{"n_layer": 12, "rope_fraction": 1.0, "attn_scale": 0.125, "init": "normal", "dataset": "wikipedia_en"}
Each number is 500 + 25 x the weight over its row's rms, rounded and kept within 0 to 999. Layers, rows and columns count from 0. Numbers have three digits each. The size before them is the row's rms in percent of the matrix's.

# q: layer 9 attention query, 320x320, rms 0.112, rows 0-23,64-87,128-150,192-214,256-278, columns 200-239
# k: layer 9 attention key, 64x320, rms 0.0929, rows 0-22, columns 200-239
q0 078:493486490494494513500500554475487530524536550492478470522473474469483496482508520478532498493531517511531478537496499484
q64 090:482499486475455570516516512466449489494508552518513515524515518493536479498454505512514503540501542488485540520482491505
q128 077:447520477497542533482415517472492493531513499488491497559456483474515516528501520474514507521500478445503510493481503485
q192 076:442487488490456493504511480510513530490544513494509505502482497461511476504497480513507561508562505515501473514468510509
q256 079:471496511496497550544516506490531521472525496499512554526471498540498490536473472492509513472481558481524491475484490465
k0 051:552523506499533521542491542535494533501514507542516443494557483519457545502575518486481450507486535511453544488515494481
q1 078:527460505484470498462512433476528510494481484492507508485486519525471483514462528515499496485527527467491477476519489489
q65 088:504502513516487535493536466506501490481507510504499485482479500487510467494523522475502460453568499481514470506533498491
q129 081:506507482526507523510463454496454472540497527502468486555500496547467470460480517507525508533530501489495492498505498481
q193 084:472481511524480494525537487493528487497505489500475477484492483502488488522486515469473521465487497508509492450527504501
q257 071:484468506522490482514572496489545480485492492531529532509493518537486520461481439476461523515505545513544539508497504500
k1 060:493507496462515477503476533512506470499497522497514548530510506467498487512483490477534487446528501497495552484513491469
q2 079:516510487507511500483464476488481495495523513454546503467517497482515541534512493467514501464531491473509538501489497515
q66 088:496497511527467492497455537487480477558535507502526477524497495474510449534462530523485548497532499498534484516494511489
q130 070:539477492480490495480542460466467493516491473491486550499481500488468487473512481534533427494500505490453479506494501530
q194 079:488506519512505463495514509528463510506493500476492532504489501500490485516518503440516454458460484458500501490527493543
q258 082:501537500480527462495519440508487499476523491489519455468493515511491470489496469451469476459511505480512510538519505503
k2 055:483482472505500512481542576531536518518486503513491532501474506487521493495505467515480496544501474481519488498502510474
q3 076:434554511532492469542516543496484493530537491468490491544476529492497490473481471516436524500511460485503553496456499501
q67 095:503517510526526500465498479506506525458493523489546545498520473499487474505480497503469494506497509478502549477465492494
q131 071:472512480524482506474526513565520504484515522507493500482492496479505484517495544518470498531467512504551535498485495475
q195 077:552456469451515481446492511487478520527466511530498493515488520488498548503533495517503541478501489463532466487494496515
q259 075:507504527512520496502486483508510486496460539466489480507497500453543513541473469495518472490523476498524516488505496487
k3 058:558508507503494503509481442499498524515494453544484454512478509523518524476514487446492509469482528528517522531505480507
q4 081:516506507488466505469541460509479537482492469470477464501459490506511449514484533517529518475521513513520524512486487508
q68 092:508516493487512545511535445476495499474498522533496495493504494484493495524491547520547481498493513455491511468483489526
q132 071:471508508504521509499516496487511491499472476496501454481518515496482485534489544542521531476514489475509501532526491508
q196 079:481470452548499536537522492504519492488506493494492492495481509524479480560466506544501520514557521455486494512538509506
q260 074:513494523512454523480481496487529566483434473493507534502517539541519522487461522504514495540500519486576515560492497504
k4 058:504489528469503492504511497521500474489496521496494550488539507484516485508496483491542543468521520477462552503498487484
q5 081:489477479508474474457469491510484484486468471501491515459510518489494525488529474528510513475518494506480486483548493517
q69 090:525487505493560464504504507499512448502515443521491503475505451436497509484517539562541531481493494505540487531518517493
q133 071:498493485488507462481478477479524506505459474508472520504531468512482524489487491503515514506544465480494492518510493483
q197 075:531488554488474460519519505490487512483528502473495493476536523483494512515479486514495508445504482529449506495529489500
q261 075:503504494481546451482496400514503509490484467509523444506526521508481500492499509476442489509457504494509493498511506509
k5 054:470483499530458539505507560497490495509527460508508508509469516514528462487478509544473499521472508518514491475515504492
q6 076:531541491469510505523527468509506546513548476497476542480489517531502563500507458515506482517485505517482495490517491495
q70 094:497445526522531527498458473494483507532544528494519480509537541514503540497507495539484489524506469455494500471472483530
q134 079:486499510484504482477540472535468524491489456503502503486498506527453505471524473477487417507566514489471436496526495483
q198 082:465531510490491534464547503505516507511530468481468498490518525467464441518524471455506485513505492538474462500471508531
q262 077:503461528485485510520539483501495487499521558466466471520489520497494494496453456497508461522542472501537508500487492496
k6 061:485512508530504496523460483486498549525496521528523547526475480491519476534513506461534479490427520468494476511500480516
q7 076:476512461474496484476395495476508521493506538458510474521508472499481516483500497481485500554552517451503505504473509502
q71 097:511475508506513555519458503486518484526441517531513473534532501429472542476513512517503467488577502508491488516523504494
q135 071:487516456452499507459469526512504512509476575478530511549505493516490514454493478462496488509456550473497537482505500493
q199 067:473486490501482500470518524468492489535493486513533475509489454473465419463492512529506523480521551502492500476523509473
q263 077:534517491488519483507505547486566511494482517513503461469514482489535477514493482524500519476468512512502463488481501493
k7 062:496520503551536487506535475496506498496543514522526508451473506512533472493526489497488452498493438495562493503484468482
q8 076:461524484472476502489498516526498487504479491483478506462517502502467532484549475523506488511511511529465476518531499468
q72 093:524543532492488492465497508506499533486477501480499471518489484512485506512464516507506498537489457510493515469478500525
q136 070:503530500503488514507486513533465526531498467450512538498509491490486537493514470495477461496517537515431533541509503495
q200 080:519498505472481518491543488505483543507445512480522510456471489517476508472503480485499488522489519491509498507502490509
q264 077:489487542528487487487484485508484456500477551482458497469500497493478450475493493487466515490527507447498484504497501528
k8 059:528482528501529536499451547489496510503533470588497430483510486499483511484530495478482437522512495511474510517513513523
q9 084:484485470482483508492512570472514546491553540500500526487482492512482512475507486488469476551499491501501504544461507513
q73 107:488509495515516484523502460468471549486497530525516474493511541523467492504549481489450546548513502447466504496461479498
q137 074:428488494524512500480432523494504523480535543554477534496487495498525469479483538467470544520496501485502522462476502501
q201 080:468524493505483516482428522511487510529504547472487502529516488532471496491516516524490551545510512519498452506461498510
q265 069:559525477490470539465491522502517511491476507472529531553527494508512502471523522501490529495535473485494460500538499523
k9 058:541516517470512508515508401490503459506487513541493474519504466495482518492527489495528477466500508495468505497512471491
q10 079:496507503522500504503453501506479473519496476465518482463520494483479519486476491536483499473539493515468435481535493530
q74 108:524536529460468446499469504479464481485504433470468501505461500491479482516489512500497515505517448497529473481552508513
q138 075:518537522531483490546491514538490505496485477485503463469527499507470525477474504488509485510516513541487452469545495490
q202 074:515522529507501480501428501542509553511499528506474502458489509513509519433462478511477490550513518518521469508515491505
q266 083:476532486526475491470496497522485468524471485526507517516523489466470496510509465494480534511528492474484509480509513552
k10 062:499517499511481466490451534539521553489507505474490463486492522515532481499466498526465452557514500516507507484455541511
q11 072:514498507500484495483467550493464514517526517496510460505512488524476525473524454465484454531487508521509450530506502489
q75 102:478504489499505447502498554538457533525505499519513495492498510509509497474535473489473522484508490491517477497518493491
q139 067:478492478498478501503476486494480511501517557490584509492454507495489484514528480478451511545511499480512468512497491495
q203 075:464492493491505502449443515509475534504520528541483557479502515536478530530526532514488481519463466514511469518503498471
q267 068:504534510496504493466528528533537476530487542527510470523531498500520493503520463480461532495467506463479481529525488487
k11 071:542534504521511484500418490480489485488491503484481502530536512496477495506501494476515523534506497495464559498526493502
q12 081:465516512477481503480503559490473525456504531539535530493513486506463504461505492454508530535513523527498500508458514486
q76 109:485459481524483528478493565525507501502489527525501536470551469501511557487491527482448481504511559509498507474458496494
q140 077:503498479458513526499461537474502519474489593529502528513487477493489500499472490467477538495480485498485536518448508502
q204 090:501479458501504525523495510492496506474494516526555527537460507490498469509487486496499575502477507501491509498480492524
q268 088:527507488466447560530550543472500512503500486476528547491542493531494504472494513504483479532532563518490478476493488467
k12 072:537510523514501489507537436522519455474505522480495447572481502472482495537512526486514503465506481505488533493496473494
q13 072:481436482503491550492504469462546544485463512511512528474486491462505432518491558490484553507505490483494552528489504521
q77 097:517505466478487511537514495515494497492489506500497508495506513476531494530522542476489482456486478518515519516517509529
q141 075:521473476480519504472502545490516494504469550535507502533478497479510451540487530513486524483457492500512527509476520509
q205 078:535480461545505532537531530513477460477492490498543498546465481488542507520456456543521511512485501488514531521540509487
q269 080:503533457532504464509511522438519447498479460486512500504495526516508501520512500506494521500475479506534548528514524536
k13 061:491486504466504482528538480529515488506511517469480523515514512492487568497460517508496537472490581507479490514497528506
q14 068:508511507524436500503499501497472472471517531494464524509470496498505570454552463502474517521525515531487445512522496510
q78 116:506494518507487461499532521494493549477487501497496564514511512522503494447491459485497528542467488530525499500503511488
q142 072:503523491479462495479499520544476517467548571519519518474457493502499508502529496529489539562473491459506481508508489489
q206 077:506495505492512485505474477576519527484499500524522545494478482490518486440499481495506522524465482520517495564495496471
q270 084:490504494510489490469471488553486496480471515503497487511526464483461473505530478515523506502532475492539481535494495503
k14 065:533476510490465494489499502500521500490479508485501484495492496490475547526495516498531511504499490495515521498503507466
q15 087:532497487460514531510482492476482531476472528513485513540534507511522502510510534447472486500487506492498518507471512501
q79 129:478502536484506528452490485509487532513534542518503472505505546523502525457531499459501520487507509496464540479508477495
q143 078:508495458460524497499478517453511508462493525518532481524464517491455545538503508500434537485487533515523544490492505526
q207 096:484519480521519523493465555479492535494454468477490487522544528553500510551517513517472500507498484537477517492463507472
q271 077:543512495516496474495522523487485520529514491541523513495511509517487532470539516451523481493528473477480520477526493485
k15 087:476496475505473515500521491502497508529477507486485563536536497460504440515502475495509516520512494500466508517484478519
q16 077:493471500500512492520538451501510523501549492508500506492480490489481515497458474517527463491506513540520476477521496483
q80 098:513489532524511510508510488451494505507505484502505531485536509503491476514532499495506489489484480470501492469475491498
q144 077:468531513535545489524544492476496488500513474536509471482505531495503480508445504562545458523517490472551485466526498530
q208 098:463523502501535505480489519465505473538503476495498481475535512502485476513524529492515480510518487506517507475499503492
q272 091:488517461508482505485520485462484496506498508445468517515531538505474475530536524475467506489501483505486501489497501500
k16 075:517511495529497485514521497452501512486532513499459529484506492502522513491519521494542515540494449490504473488506477543
q17 081:503547530512467466501526484490482453520495458476512457463490478504532557452541456473542462534546491507472483505564496453
q81 108:493504490533474501543455493466493427518507452497466523489520500467511503501504473506521507492511506509496552503538525475
q145 086:494521523519521504518546447536512502525498469455492500457513483502488556481523461517524483504499502499496465518533491477
q209 091:466486504528513486526480419493508450506536451461464478492519504481505452499526501503551501476517482475500479523518495500
q273 096:502507484478502520558500509458475508488530481515534479478499499496487465524474516521486503478482507510536475506495523532
k17 078:501434496473477470483526512488518544500512498485519516445515503499528487479488481524470481517498481483518458501469523460
q18 086:500490474466465544509502525494526542479482533519496506553540505506506479498498517469456523494528488496475514522453521503
q82 107:499500543526462550483491519503511503464504551515524494512517517526536500476520469465439483497491521474474512460476495511
q146 079:494490457478486526511493543466528511465485539513468515547520505457525511561462521481459497505489494506533536506454514527
q210 078:483491480507501553486480531517473494504544503492491477514482529517462494528523497516512530485503511493482518454482507545
q274 101:549469550496495468518536460492496502494492492478526518547489466436502497488467489490519493483524507466520546467515493478
k18 077:462551498511516488484524500494524488533511502508503499519485512512481523514521484490530438460526521485506549519496498506
q19 075:514466492525536471516512477516510509508529477468485485514481527465503486505484447497498472462465488509525546508545502493
q83 102:482496467542503484551566482498453452519480468483463494477482516508469523518507534520511482460518510493472481515511505512
q147 077:509498503538550463501527493501514523524492467471508502483558517549544468476482501494532477475486486508512519508541516483
q211 099:511469536524498489529573446529532494501534474470502495535488485524533487474530483503545439480502497500531520502509493512
q275 098:501484460474498520489464482550489443526450475490478475529477538510471526487556467487516491509474490493511483519524511514
k19 084:474518503516479548547485558525497496495516506504492516496529510487525565497482498500443493503518506501527513546483532529
q20 077:482515522527500468532486469513519469533521461475528491490495525503517528496503479506573519532526498516496478487532489503
q84 120:501480514472514432520507502498555494484492449509527481533480499486532456472478502567546501508464486499551526488517496474
q148 085:477462528501489489543549460513536479533523455489537459486522504507512535460510480488528463510522481511490437487504483496
q212 098:494483522531517462509471490491521493527486475484538483497524504487507478454459496529512456508503504507525502548493506482
q276 098:472483517490530458506553453517528464528466499486519505511499422488526491489461482485559530508531479495485529506522501481
k20 081:476538485524507531497481538514487535495491515534506558455486494526494470466550484469445511536531475517521487495495474500
q21 079:485499479453512473512537520516462532520541508498490489505540493521505488512471499482490479545493503500516498495457501529
q85 130:486517538500526515447529531530484512492499513497451492501532549531492543439489476479493515517505480496468509461498473496
q149 076:492470528476474491543475508527485500485511528472479508511484477503552526457469468466453500547471476491485534486481487512
q213 081:448475491472492518491495543494486517466462515447476484486522529489461512535484476523490532566493487513485480497501483483
q277 089:513518526506467496498531483536501521530471478505497502504497515529474523468505442467508465482510497473484542494523474494
k21 091:552533489487508524511479503504485484503459504486522520549505512449493478492546507476499549515529505505484496465518448531
q22 084:529470497499456504525500489479478506513501548492490505508477495498519488473503505476505491498498528471499547468487492531
q86 115:546520458536498510510519502523519484473512504476484509521467495494486539486520511508530474504483544531520491539508514521
q150 083:516506500477488478488485491498461517495478530504533544542523486510494491461500500478504517503472513505497562525497500548
q214 098:571470455488485489529520490525490470451525523511512534482463479492504512500506483506511499544479488472540559482517495503
q278 101:488495495514509485533533465537514478559460464514503493498507462497504440481508479552509491479533517505516506487498508521
k22 101:481458503523544510460502520502510445474504496472506470550490544528528504515484510543445484479422488537491539478516507484
q23 083:479488493427479530477484491479484494485488551519459545553513512458461471527478507517460520493493504526531525526484515529
q87 129:502493505467515474486507513466488485485507485502563486508553528519500498464448518560492506527474492487548524525499494501